{
  "n_head": 2,
  "head_dim": 32,
  "norm_eps": 1e-06,
  "doc_mask": true,
  "train_tokens": 131100000
}
Each number is 128 + 32 x the weight over the matrix's rms, rounded and kept within 0 to 255. Layers, rows and columns count from 0. Numbers have three digits each.

# up: layer 3 MLP up, 384x96, rms 0.276, rows 146-214, columns 0-95
# down: layer 3 MLP down (transposed), 384x96, rms 0.209, rows 146-214, columns 0-95
up146:133126118135150189108141126127119149136110142100149123151110137100124124154093150165132120015138127120144130150118159091063139099109116100110165122129165100115157164093123174137163071094155178182073130082086113129130137177120125138086122125112110112128115111142145179117106214110200110178
down146:120131093125102078131147170198146124121210131157190128188105063123168172108104111122134116186136113172155102110060116127125120109092102126133109095096100171090119165143062161122124122072091083096112153163120122133171158094149071107104149116097128088129092123077124141135116160157143087193
up147:163127119125096162139131170149143130167118098098136182129104089110116071203112143076158102106117168076115145173154100103134165052096134144158110116159161155122109153139091136125182106133136189089139140141148097135155101149123071114117162089117122089123143089152127093096139167139208070121
down147:106142107108134140082102162128128183122092079070097147138115128145119154158131166100141175122104070141119171103144144130122163137126170169085094131149134092154144104110169063121139105102127086148165113157091147118106140143102180122112102109100102195155112107131083133101142188091116146127
up148:155168059184108117088114119146058118160084151138131113128074175131109123138100161179147133098132132143160136106073114079104157113147153114195098083138185116103092199085188131137111199094093181166134176110153169124125182159135182180136140107132166149083110137071135060121130127106099127082
down148:089186037111128104120083106149094093144099137122177115137137159156099165142193130075113149115156158051160139118181102117123089131083156128164154083176149091149101095143167076123153071168106152128158153119051108189127103157157096164133196085140141116104064126088181101105130186110063095058
up149:119124110132156118131129135120115146142114142136127142119130146116117112113128116087141139118138137122105126136127134128134136099130132092128125103133127130119123131142125146137147148136129124126133135128139128147132131118133117134120139131124136129122116123136108106120132139123126132146
down149:134123139138129129141125109118145140130134122135154134099121126123141121126138109149114125142148113137133140126145156124121164152135131151116126101128121123119144107096125126122124093136135145144113121127121132114136127152115126114136129115131154130089126128132097144111106134147149116156
up150:106165114124116076150066108189078098122100163148150095041133175137137148141112194127122122072128181067145090158118176126163152095128118123139139162093124110190128128050224167172155099152173173038139112107070089194140128163096096122111198126053081129145120138156105108131117161159154184112
down150:145150091141157110116136062069150110225150105122116108030078102185059163144099120112148123166166045128126111115018123130060168151187114155137175129195118085202110098126080096158089104091147191167092165143144119133099159160090174091155108156105141085128114179169144124074148201118157099090
up151:133138111118128124125114127114127141120120133114115126156137150113128108109113130115107117140115140129122126130145131162139136107116113115120121133139137121119123144121133142138129131144138137121119144131145139121141124127130129121096132104127126142133116131122131108124128132124138113134
down151:114115119135144136123117120125136127132139093132108149131147114149133122116113115133147141124121120134122120107118142128121128116121118118141124121135118151119110119142133112126117150122130154150115126095141111152115118115151128147131142131138151135104139132120145137122125121129140131140
up152:098138179130130104137108102089068106106100155113128181099179076168136141146099111099108094147144156071092108102149105170141136107184147171139165128108135151093102136196173166100140179139142132101115132067149158111132110129135176118120130049131096112119131168099130081126151135146185114133
down152:088161123136139102103078107187061155136159113152115076161148127106166125113130146063120135174145143179139098122165163069074168120101110153106135118180148121124170140171118138168134140100109174134110105090158134152152086122154131113157103130085091104112119145101148160168091090178112156134
up153:161174141100132090123121103166107135112119166142137185106117128089125106142143112133116084085163149134174129111172151120040192166107162127050132133136143205064080164157139099149085134112112134124151161114123171094171137161149097123151079135112124155122122152085173170149124134084221141095
down153:199120200137121107182183076123101131152074060138098065094111125090158161135163111110123136105163136141102152095106189090133188178152106130150106110117106115146115083131079099140128087137152147122156079107110133124115150150141087121151181102133153089129142087115175133120099099111114118093
up154:133057174098113119156093086086168167120122118132185060106172220116151099112132099128100082103129036078129097186126080130136081094115133053114155130145138157084111096039088128140113205151106156160182127064139132133101082141166085183057130151050153108131083162084111128160154113046182089170
down154:109138185151099099026122205110083126136151105141154191141103126189143083127114101060148199114073104158161118108109092123185157099104097139139144114093118068161131129092115131093179161103064071123157122077121137119146163033152123089106118148158122091132097173118144157153115093144131160128
up155:173124143070158133099152172124155150158108126087101144155108143141086134109128161086149148148113146184142101065142127188098124127083141085188063162131130066140137161106183099095097153185094141136067148118135103113180108135066129132109110192113155105107128194174050152160114120097194109144
down155:122170072171171070174125132110109084088188148149213104142119115153118164183092080166082098100112105105145139124126109116180126141128093145142129147162210141093161194194117103084131134051115089194153144081109111174103122088158134130090095115105157140146147104142167156179182129074114102135
up156:187149175045120156042103063090148232131149087089143093074144114165078176163058150143135130112142103154137046157136083141134164058134127164123222047100132165135093101152116097145152096074142117125194127023127073110126110105107183080098110129144189089184116172095102059130188174152139116166
down156:193135139052152189107125175141076120080057122123121128128133181070096132118161127178126106128117121167133156079086135113116096171076134109117112120108146123167158117095108140142048130062137208101096130130101117142159147151135113103133101105153099179077116136089167145103079108186115144117
up157:102109122169170108127115107173107209105084133161118154168133111074149140090130132130172141137081142096117107155179129136110157132139132158076061155115108069167139102179201132135194142170102150136153143137160075178126099073096145131145118132125065106122143150124077134132140142176166160153
down157:132095175125114145177207154097072114117113141141118071119103052105155162142098136113111109163161086143168110176154126205157097143115116141109168118120041121161153165108129120114155111142134109124114147163107107163169122122108151120106107140103132151087144137142164097168148153117130107167
up158:073124127094178095171098130069128140110147099169109167151076158153165140112166075084203167147139133130110109150161100151133165091160156168125128164170090132132071186159176153084112134129091161121192170073157133156106134116108107143108166082128100149110115120122055161111075105131140088151
down158:094123141087152174109081070102135102134083113191176115131140151099151212101182138122124138124108165095133104101114127086114201149076100142137120172103157104142093074091020110120167145103146111104117128145132107118091111113196080106127128181131204182105135170218103122131157124130181165158
up159:145123117142130169163106042149109177163100172118097160166087114093143160079174086100148150128144081114103093116076094131076117147124143125104165190206129104167156115140185138083184135181141106140155171080169133143255113094092121109080111151117137068179089178079114130121127111154111089110
down159:110089243189120119150200140107158107103113063100136140105182080157204037090147205157164153072070071106110123124225100079061146125088101086103177111123134117050179137140117146124184066118168118160101175112165143132163159126132181138195108131081101095088119123149225165140098107122121159102
up160:134136123159122198158133086082107203127116164115161109105215125132136077140111201173072116070061104160173141082077103139135110139116103122139137131161158115129127155085144088105062156200137154147125087140198136182063127150138130137118125109118193100133107109167186152114147082050129069149
down160:129060179118152115114182114078041119137121109111079105121149153133123155157112112133168160136093068037175141119120141134162134176113114194119076154151139194183156108142118155111135131149109108157146105177213101135145104162096165129071139104100131129115118137162102149170113172131113135117
up161:111124148122147149149129121155130089097106127120110124132110170180161137087125141144156130105107142071158083115180071145186155063124136120129105125127130163093155199092148105141138128103163172121136141131158132099128150086123148107162116103136198105154119135132135087113080167060150122201
down161:121124127149120146057105097107115141120102127192164119121178083124132108189105138181134158096134118152071139167127121147094110081136145095108145110144103096182183128131172135178145135118161121111149097078136160168183107162114125134154183121096125156099157144177147108113128130127130125078
up162:127161143130166118194113103152181139119123169082179131115138131123167122140085138127143142107143140126124131149161110147138152059101051134124100197142138121151098060178101162098109144088154138122106108066109105137163139121066159027098090096122178057203126135118126096146168053103140108106
down162:195073144200065141128149126144133102099110103136182115130096118138159130098041168117137193164116135139223133120165157132126071118132113140085094123107090108142160120182058108090125172145128074097126124153125132118098080109153159136143075126145108110110097067116157154181205112115157128133
up163:091130143122103032041140111170109153155093130120132152090150099122123131119120131232117112104138143135114143063136182112122148134169156160043166123188143213139096103129185112132122130223140197069095051055189153110111121097191147118123040081106076052166128127155102120135085167135218163067
down163:116159149218044122163178136116173132151127152168084074145120133175115109181103215158171131120142129162095156185084068092111176103164163165173190146189172086172071140065140072212108110134252142148087132091153113122095104095115138101173123125118135098157134201161114154084100187162087076112
up164:136170145103144084094074124085120136123101140117114157154092126098095109150093051182101127095116083084080172162125121115147149103107143133112106121195143148158129105107085175136135135082091137153142126193169103138132136089102071109127225111133168111158080156152100153118093090098126113085
down164:136169161159140073128161148130089128137118144101176095157125131111156144118148092068130107113172158120136126053149117135148109119083121161131145132138122125141151102147089049139154131100183122126169140173171155134147180130133148178087175072161141121109161190167158129134146171180094134139
up165:153148135155145148079113086153117208154080161157129154176109113152094135111157125120146110077147129144087174105135125102103182121117157155074111144160158172116180134074092136099112177135120091092142113107114108142062112103170121139143143091089134142105117130102154101118132106106132130120
down165:199118124148084124154182145146160144100186162098118085140142157162112119082135105136104125137040120176101145110118175145133125142126135098171112172137061170102100107167155115107138118142165115136146158087155097136199090092143130109178099128123103182196121075142132127124131160150113124109
up166:174107145086133107108071197186101139126140139163139147133139197108077095170054146070204064094089144149149161096194111095115142130177131130139180135111147168072096175136135128121132156110115125081119150206129150164112124126131154167105157059141107087094090099113135099082098126104151150096
down166:183196155159087152147151133135060110111077031095090127118150145162157141113142161136074082145148117156119115099124150084151144204086161122094166114100141166161132189015082140110159135150142107144094161156172148140134127150159161156078128056110132143148160161133079195117144125087100143164
up167:152184087131145108121089037091109150132078114184125136125178139159131209141083120159083089064125126158177093173036142140157158112186188166097086178136176140108143172095142125109133239065139072066075113069195134134156171133174139112083087117147190161154119164150104167143160151149089126109
down167:170109078120157159078140114153157076106062148078106158144115136164149163185118149140127137165170084116107156152122153185187136113130181129108142136137212088148122159058064135133120116169165049129128088160166141125106158160144116089172169086153153095110167080065129167158168133044113075117
up168:180097157111184161174135078189132212140177092154204132112104157118109086120174053135142130149102157180153194159133108117118202091083138117105125114181108151131117139131177129169173135201091149082144133146136126146087142072125081155187148122148129108106142143098184079096162147133097051144
down168:098130167126105148133064150178163139189125096097111048065197088066074108178072134135087156151184148160099086149076083159172150178090151134145151132180162049158136205099129126150109120127115171158119149173088074222130094139066087128145162089105141138130149119106162138203109128121087122080
up169:140148146108189082109118125133129116125125176095129087121132113148201097152122095131109103096140145119137132100149103131138122060161120093142145190141165121129113204109169109122089093125151125132096078144143123168183144094098112100104147119117155058167125110188117157078133153153074164152
down169:123158089147086118167109141194130160160157104108104124130106150142163139128111139071105083184160120123106144111062122149084148174102108148160113121140175180114123177087114093147122149158119096145135075171114109120122166141091100098192168200182149127133095136132095162081106141154196150154
up170:125126120120113143130122116148133132140091133135132136129124141127122113113151120122140131136138143100127137125155124139122134122113088117143141137112141112102126145132146141134141138143135136146136163114138119135119125106144113147126149127153131139135114122158126111116143120097131126139
down170:148128156115156127130119143120125126127146118134114114131136132116083117144119117119146117086116136105103110118129111118123125138132134126124131118137094104134159119142135107123140131129136146110097117127121129136113129136102149110118124119139150098179135134111135136131112096146169134114
up171:143010132115133126145111127149130138173123153165176026123130079185201107090110169112146142148086132062143119181105208220225086090120136092160163100090104116073147135119112095000120169190111138107055122100123140140106100092046188085086144143167088077114082155108088115115120173105133137176
down171:198096060164056174105130140145163149135119103125113142120148141152112124158100151107128185132094090140149140141093111188067101187099161176093148139115073121157154196136146151128155083120179120178090013134110136169145019134090106119178170158139176123113140103077111080073154092072087163096
up172:123128133129170164175073136111084137169141141142157124105131166099152110127167115068079092174109119154111149091201139096072134118065139067076062101139136129113129159131138092120110142125108094181168163057199071138134099181083151074147116181148145114135132160121122132170156119087157068182
down172:111088135131115169149110140177125062098080121138163135093164127129117122125137166129211111092168083148119120150122124159157089187132119176163130157148165130149143118158108114142110111142149108101134127190145111103112103125071141157095133127118152136116126161143093111182106139147163153130
up173:135120155097156189171115135118141142154121207105164132104160141106125183073122155161144143080150149122138152142082170155108037103146107106080142166099108097171132130095093138131183106145130162117131147096140128111142168052060131165123175108128088109137155099151120121121121168136158164152
down173:153061160080106134114160084101113125118148127124118106150136149127125092166154202139180091135134089164147136132152122099172139082172120108156160199141142137119129095132135084194120101128160088125170100159107134149114175136112146116150158115132142116077173156128141103110064136196085133096
up174:144120130129143116112130074121111176104078132136098078138064117150100089087130142073110105125142106097104143170148150173131127109132131081156130142108171122161101127123082128157105134123156122142160113077161131161185126172082069121068141134098132098117120083120097133096125210098146165080
down174:098092216128091128133106159163090110152159116114123093106120097170138137153104145115095143127113127104129112228090131106148076139147102138123086124162101133111175167098098073119120140100129156136163178103158130101179118096178080091105107146181149102134198169122081108166096093110094147087
up175:127135140127145109120128131145129145169127134127124137100147142114139121117130141120111122114133135107130118120143120137127134105137120128142122128152126116127125114120142111120153151121121144144140135112154109136139131132136135133122134107136086115124125140117121110118114113125152113133
down175:153133114143143133143142148106129103107141108118151115110133138129168133124121107134113123131119125106138128139126141104117137132123128126136121112133125124116119125111111147127119162131149077125111111125121135126108143141129133133128142125151120121151122120130120123133142140152133124126
up176:091168126166093110074158143112141120221093147121183122075090140172092106173102112145167114051143177117142100132133162104108161067140125142182152153075138187156078137070182131141098161128178164078148079124090149092195135154081126108095152082075105064168109076081168147107100108122091099076
down176:147156152132140207182146125189095094116128094122107098223135118143113068112067128175160168150075181181105144119180179120125106154136059199158154134098097109116090140190150107086172151149184061083161139158126105144147109094167145185126115158103180155132120113064146114134150193123165182097
up177:111115136138088147133095142121166150117102146113087150119137129144116157094142108137102079092128182137154124148142128096142149086120077114135110117152127148156147160144132097150123159107113145146128177073096140112168135177136085155138101097079132111126100125105135079111090132122100132104
down177:138101125134123079116127156187080101164101123160149139117132117144039149128112143129166178117108089144102126129138145094119118121114093096139194113159110124107115172159164121144126124164134111093081115135121099171146116138147156159141119167112137128164195112166095127115112103085112172083
up178:108148135082119147127078141119125136141149135128130132143136133131100109115112150115148126121121143090160132136151146187135129113123142090139111113139152118101124128109165113125132134119133102142131141149126159139094117129140106152135144122127151125131108099126127127110102144103149123136
down178:141122082129137123104175144116124148110138114113107114115111116157107103141123089189094143153090122142124119150115129124108160142116138146083085079080120123162144122137124107143138117146103095100139105120080130150170153112141096119153097181157100152140105099123108115089136113128130171120
up179:089173118152191134091148094123131147170078132150085146138119146171105140088151103161191113109149171107147156104126127124114113163137128135114141121119152183179126158081157099090068160154123155200146122121102109134113151170104147112176095161143183118123143137117045095124142060115154111145
down179:115140146061197109106144141097091140124129138144087099130139134108114131149077153071102103131195148146121125168131139108158104105112176139123134127145077145148125072117132186185174163125174111160107097145135139151135125113088133153166151156141136109170067114127160091157105171096073136112
up180:174028174090134114134192141125170112160159113090081118098094143119128157111075064123084093149109180082216111146117122103153119094094127129133175171106133114116129167147166158108153155158150115159133175099124108119125172112100131165125166141116052133170134163133079073114162101137186163120
down180:096180170211098107143083123115071129153101150149095179140072087114089143135131146149150138123099187108127141137127136149158153112156170154085099106183093170091045130106099117137122144097118123072108102115134132096143082162131098108082082109205136119136125134123108155128136092104140125189
up181:127111131127177131122095172105150138173136146089139133050104150207142171104148098063123156066204155112164161112129149082121111135099131141116150123128133112088108100150166146101116204126131124070111121166094195120100166109139144121124136085114093106114112073114104160105152081116136151099
down181:123092083083154154067115157106109107118192092066177138138118114097084147205148119089160117147100130111168134107184166135151123079159156117123094179078125114158163168153151134108171139109116165110128135170094084142140113114113107127119119115138144133141140118121135104101143083176152164139
up182:122105102153158125130095119071153161113123120143133169150159116095116130146166109164142091121132111097132171154126114104132152118090136165146128178130130096099126123139130112106132129086114125095166141112118156141121130138125102133126139114119132125133132085109086136124155138150112119148
down182:162092099112143150162106092118141182125093144122145147139168133137112074136152110140094133086165148093091121136170128099152100087133129120096123103096123111130138154139135134164161161125130086100145155113089145135160104123144153156105141141146124113140128134145168096144118084170140144145
up183:079166138107170157116064113104120149064138152151085111131190147082156126168088077096043183059058135112103166124060174119119139201067160121139116157122155209123153136021191153120149178066158115137134115086141150111107179100171132101056123092203163114097062132106164124128130127121128066153
down183:179060075185128141136093153119187119076142111094154089116080172128160152166142174153156078086145106098129118097137137100158179146042122143053107111140140079088117135107114130056092135173135145180125099169160066114150117144119139126110143085146098158139140140155141190123154126134123154152
up184:182173073140147118073083089136071098158156208172078115101148145126132151100076138143122147087138131157150163098170164113120100098174179074149130098161188145101128097073149148098116157059144129139162119143118157152131167101114111116105056062149082089177151080108141107104114105134094066102
down184:109138094128122073183083129110085114179097151143113113146084116099078155209165159102154121178159107148105102145090214109141076207154135105132132130193121126073146091166088165151111127094117083171162129118124076149110117129105131099100055083082155048124087080103127179111149054114112105101
up185:122110143078203133099169154152186135113170102114114177130155159184192083148090100084164064168148180075157146234172177198194093060155133169128202129113168136061122176139161198074070070162182128155149146084167067105108159129144081140126209118078157108086107161105067211061014163156135147051
down185:094147114124111103125127241118099035206131180055099088131205079098165183130144080154100130191103103123107161184119006105041160109151129088081179081169074144130137131099161082139107152077083112213104111142181114219077148105048076145203125150075055128119127106170149110156124051143161107163
up186:114094159085166194060090139027188168124120071141085104116111088141185141085072128127142123165136124163167155117144073141086163124073121157180126077147171137208094120081107076167116127118222092112075136069147110186163106072131185125070132154119186086081092087124137155139125152064101106130
down186:142144136096130147133132101158124111092104074157133138166139118107158170179128079118115139227182095118121105147127112109097148157123139156128136140046126156186177123177152065133087158086087167093052128118133129111165142144153126112162099118132083184136102188066143147110104075081096130176
up187:113142152095133096135175150211127173150150134095091066063159145173121099110125145138151121191113093120188162172144176139138180100151120117128141139103134129059112153133149097084148099164167127141077122114140126114145166161220141134092107161101171126114085089126016101104148167098169121129
down187:116098126086138089083123073073088066106203158093186175155154113141147161093124146165098161150083150143154132112070078112176125123125147153145098047110118092134124135200074056118113157135121091083063097124083121189144120137131117147096197086089142092160177124150181111156135185109183118079
up188:141161121086121064195173125112126089102140126114163146149124156156131096110133123102106148130067121120125094140123116092128206063146101231100132144219144154064087146104172109096105158140174152137090106109171164141211123074173116067127104061107126139151097147120120103163112079125120163130
down188:084100029211086154182083078119119124151138086138134090200060112113138090092100168077098158079132079107155099081143139131040102113085155114117083168158089163113145142190113106065126134131128116138138152123108126136157091137180166048099115129118103106129142091136122187141088153154096124130
up189:212106154104162172107174170088109155131086158146103134125066172137129125088175117139119136107138144098129179167133148167140155108088068095138115179107174140127146158143156119147098105167119126131114169104160092151196151166152100158113127205099153154094118160114139137088102088127131081180
down189:072117137105124077149123141183110114114115107102160122118109077135068142112123179139218129128117077140100128140146116142107090160132168115154143137115096084155130139113096149117078108139181105051097129139158129087106100145081145107182112177092142072166134128129109071143168139070113163076
up190:079091091118194115107170143161137173110113137207105172099073078142118136122106135131156135144077141123149175120115215162120115112109161123169123165191152125102156151161151142111086184152122161187135095063183104115109138141205139122132158123086047092137144138150106184109071132061183134137
down190:145102103194098161148139071134130166083156179159156171069141099190121177165080116121122166164158142140102121072147132112139131154118136146138098145106099077101085118096090111173119155129158138135095115161099108155162123149144065023166130137158098078150213079132168144120177139101078150162
up191:101137165151177083117164130089134096195091117119133152114165164218118141155133126084067184079152120122094147135206041046168139146142095097153139124165164071126103172105133195122127126140182164096103122088103132120155084133105152132155160109118168146192104114165110073119147034141101106090
down191:167133096125029192134133062142116135101075142209109165141079184095125123105125140114125166105179078170096098062155158092114066154155116127135111160127098098134183133143088096119095109095182111158076108152114164137193110142141130102098170109207139150101197161166090089173065156095101178160
up192:149142118122157162131111146128159142144105156132162108137127152106117144124160150147116164107120118154124123118152106133133142144119127086160119099109087162148105135128126105136099099137134137167122159079146147128119137138138118128138126145129131134117104149181127127129178129132132166101
down192:128124130134129108157134146157107094158112119163124097142127102118121147140111107126125120129113138118128105136142157155107124098118139113136116148131152124110115174153131138145119133136113121128133142096133112128134127117122141152140121119137084131127155114152151115157148164151118148126
up193:191093093139121158203169150161082178141115160148158130120135116065111158107170093146061137108071128159163112110105154094133139115129139136077128134158165100112029059108135114068043157134163198127150113098171115111152143092092047167126089130121113143073110119159109160109095105075211115159
down193:154130148157168173068140083126111157147131096099073174122150177111112125176143096168167174158110084073143148154124142170116059176142136149151155107084122154112152149173112105130087107099105132138071121104112114134131076138063119170111177130107152083084146161109119128114075128119105105137
up194:108098144083143137094158136124174137150110136152165159135091150128145156090118127130126059133107116108147122166135177143126111132062168134169096146171190111154096139135127128099118163167120113087125192120173112091183134209103137151184113169124143094064089110154103125097154136129163124133
down194:124130103173112124141073102127129135106096148102133076089124119104130124153105128065147148077164104150167095164103072108079100134089165109155102149133145087186106200176110099155173101082084177129138108121178136126174123098085134077102167164103113121136079142114128135140114136142130108087
up195:100089147085129072129129149115122119096139135226128112140118114079181146131078142147179115102101132073135112154130140113129137082074068092112155099175136077106094143186154131145109167083073119155149108118189139135199170107110121184161134069114162132161136058110049080131138125129150170136
down195:118091151033074182120126153154058104086095064076099102122141144089152154187133036108178089132115072136064111071214111070199155134153109139116127137065113170144148125108195125049103085100148134102178154104165096117096135147121141144098142093140115134153192134129102179119091146196056153125
up196:065084135114173106101125019109128148147136197190094103087163122122132089112116175088166085099133094096220150104079209144108163082078061166090120120144106121090183126140069126100135228126104166189136081134182112084108183117133099133122166068182131105071162124107199133070187076053069098090
down196:133061255113161162153123133117112056063122092094116115036116164081141122114162103121133112136136064130163128116133131102144144097146199119122095149123195110120150100171121123109098088119125076184111136154117089133111157153127190102125127134106064073092178129174135147094054040189118155083
up197:076113083146100149111173048121116137098103159160110127204149089088102111173155075063120134075161184116163056140134142149106147137119144067010109126149094199109167130192147125125136191133124116092158147076135120092122192160102114088149067082157159187137121094138077121200155150146105100119
down197:101153155120085062159085142045103107158119095117198098151106102151121078131101165145100186179081156102152125111154130115191142069044158175131128110110130127129155190173108170115119121116067117118167155073109160109130124103162102147171039204180109099108074121187147072145139157150119124119
up198:100107104108187178131159129171128126105110146109152141136128115148143144135175144136105101098172243076142152134128153134136130139065125095076182186147172118127102186138154110111078151114184119112122142163125157094152137116103132132151105101127085095153158126132131172117136109105165179113
down198:115111152169106091145158143076117133125155164096183108096177170134096145128146109136116110149069120179136150156156153147137120107103154111165112148155128088087176118160160104134155077055147167125120103121120091171131127127105104115086075157104179039163148107068143117167165190128163150150
up199:116168143106138149073109083094159195127107155082124155073150137105192147189178098153141114081116103086180094152067116074121149122103150118108048061118102147109141141109090117101131126167122136196085218111202145125079136106054084193122159071071182110153138174070031118138118126098080119076
down199:125135116098117105098168101157098159111145163128117157063132083180179176136125139112139131095105170174059117088089117097184193073074180122131172078134111117094038235100148122179102180100166168171090136156175146134147161089107179095167125140170140147127122145140071190123144090175106175138
up200:087186122123080053117063068181104122155137118164139167165185113121097210114095146131118164142115147082082137104144099179136164111166131126114133194107097072098112113148143135118113159056105141089157153101186161118161123147149072028051169064128111107136176151099082052122153110127141062098
down200:123155121134084134098096110145143106107159087081181000154120203088118174129158127104209061070128125172089188109119089122091117198140147099174089123125127085191119195140138132102109114124104141078129071112063212096158142138157057096213132157146135149127129162124182123132176150146070089099
up201:121134107119125133129127135105112117145151155130110117138130140121124125104135127137143124121124137104130138125157126148140137116111123116120136115142130132114124126127145135130138155117135123133142109113142132139125126128116106157116111120135112124122126110136119111141145138115134131142
down201:135132157130122143123110137124120103120123125116136114107131120132112116133119128137105119129120109136102116129090142094122092105143104108134119127114145120117134140144122118133131161129129130143137097121121107131122108150121132103132121137124149132155112126147113120121141143144097119136
up202:154134141102149155125137143138104196166069130085091154129132158157140135075159127144050088186115125080138146119130177184109120134097121113147092138141167135165115125088130106137090148126104182144136177118120117157189129168145146173116125189118138111166160166083056122126217136029181166210
down202:119127185073142098147177148148141132083145146129193073137152180129199117112101160058169089111133087240125133121119057087139132114140104088120160187149114111122132133134174118144137159132138135150115127135125097101115146099100134154170105150124114107094095152117176137147088148178121155088
up203:105147129143105116135105135097112132155120122136120148118146135131115134095109112140123105127085124114148148137132119154138130069146162097121141122132132126127130115123155134121129139132132122125124120122133120125139118135119114145120140096144166145114123123138120122115114131132140124131
down203:117121141107142140122118130122102128134150115151118129135111141132111139138125134114126113113146122135167122110132128116116097117114107138085106145123143127141131124135122111119147123103127125095164147155115123142118144128154142118145139184127129128121124126132114145153143120147131128147
up204:082119120161126067081115099129114127146165098160073176089137105121142116143100156129083149104113102135088104118073067125154215125139153121150118112219143047101151116124150170044094111165156164075084110100150120083169111126114128053069107120112089146104158115131061117144134097129145121054
down204:110160072064185121192114096119076122128143137077161186072128180114130160105097125107105078140111102117107129131234140129127136136166096152066087151108140128096092068116097175085072137098132134144123130141177091125075115105190155146065166110113131155099144125150107103174103164089105133151
up205:163131108122122138123161185059154143138056146163090139089064160075127067075115104092110159066171137099142119160120131137147100113000137127112119111128163193186135111166138093180153136123118110150095157143066128210145148145141113081157095102073222131087115160184120129148182131149098143142
down205:130143197080167086115099137147017104149116114115157140178156112123174195100137157137155118173115124115158099098096126079095143128157175120129160194159153072122096117098118118111125179088133143083075102076194130064120146162134109132064158135082127126130153134092132113139118079143114125139
up206:113095088122124171094099183149149097159162099176107174115083169165152101136162069129084121113202146108057142105092143119138172112174119136130140176173191018132101142131169125071132134095146142126076135182119112153190171140175130190180106077069121119116139095223071123113109113153193125084
down206:116019163107119201095166163158131135141164192110140089176108179141167142109161135118108096076121075172105161098109077149115101082123145167131128129133231168231094163148108069151078127128110113067142095176080148122174090161185115177098100106172094139099134112158140121109112095089117095083
up207:175113129165149126086155076175154092133099118154087164117104141083153070132144100098092173043159115141070123101150146171121127117094108130123177177166115157135120107155133143148132178182084141124126132122088165146148120170122140162113134135093149091165118141151127160125115153144096136161
down207:043100099149099138148146104131136104144155146090122151139062113139172128182113154146141082111105119093110064117128086173122103120111085157058085060085105112098196140172138166092180124123154153126103158118177078104142203171101145132164095071157138138130096155115102157142042108074160108159
up208:141093105176183112114139067095128194123117085102156151150135165103117090074098093083136098154163128172100152084167131129135175141135136175086158090164133130126116192126205157090097173135087144136085109079183097115193129162148123099084082130115103130128132156175102221109133166158180107073
down208:139129206166120121082123091136107073117170104103146124118128113110147088142196162126163108143134123151147104189132143150125159100071125137193162149161197133045176130172093091177098116108127190169120144088157120138113192084148127090160064176120151129179152176088143163232115122044164150134
up209:192089127086112167116145081103155145116153187118106103135187143177093181111120136165167140101199173103138179119113129148131149074095066104100165069153142096121106127107126150059075047154146123151132060140155157128136090063120119093133089065170158089110123175059124154108106165157107100062
down209:084160142105123177135189123134157055072178119118155135149170137111152115146094162085193077166126113103123139151119099153094091085132165100138166196153129130117190167100082126102113126131113155051100139073174099107139186155139135120065133130131112161155128152085108127129134171174176082101
up210:128161105102141145101123138100124149155108161145202166155079102106114167168124143142095155141085147107100154137149096133134138135145150129107117104067132122109167117111170160077126124182104085109181133111089094124161137167087113179108098131102143115127074133099112164125104140070143128110
down210:111142154182142131155107094110150123113165136098111154125105108122104105115143160131172115073167127109149119118096113119167111130098145148106158099113113127077122113145169167072105103161136167176119068154098047160132140127102135082147119139107131096137127184154103171180106087148157091141
up211:174141123103176169119123085148119139096112191148120125136126109083082110165113131168049152090062134151133103132051131157127121124127153040142186173117101134083161092124122171070120190119150171172205113170151204142158096103116121131146116129130121125146092122144147151127112134147178092150
down211:120173131124079128084105156171124056108153146140141089100075137147096098178080104126133078144057162116130146130083151146120121153158135117141145144068210179100089164167073093115168137104131131135119071132116174125106104148199112183131138141164126106061100095101092134152151147145144095138
up212:149156111129132104132098130134132105113143136145119171124086146137120112137118152154106099083117174128107126115151107112110174105083142167154115131116151167089086116166131146165121152125165163142137147120129144128151144135152142140164128119123118126148165128117136137140159137079112124089
down212:110098134134096122158107149122128144105088127120097157118103109125096150102119158117139109153113123172206098107164143109091157103137139175108137085133118127187111109141117123187083118167103156165187142140119135140122153149130135134135091108145141161153152104162120160100142138145098141138
up213:131052131122209112165112116113131151145051135136132131180161134132129124094136164054161154162146167139149115143144141165122144098156163134073086088137186154099165111029170163097148133142168100169129148110156148178171157090138112082128065168127086111099148128083083088113140120075148068113
down213:119096191155133168114131136158160157074169172099108143120129116113117164126128125147109187094124153101091149182103120099168155090058114135182143157167179115171119183128162100137154227146114157132080153098121106057114166073117129126134158191146138128210167153156179114234094148144170140122
up214:122132115074073098064103086152134143138119135124115189205180064144161143116083122146126128125087154099143087129141168140089154107157140144134106143133174141136167116118118158106153182129198061053087078150152122094149093144155116105151149069140143110132167156063114181128114101162155139109
down214:202172203145093146169178092140169222093117170116131103172194146164132085132145113158119143131112128094124114089119122088144138096090083139085128121148157117149150133128113169129145168076137144122146162109148172066126164129107120151112131167166125135114125182165170112134163141095137181089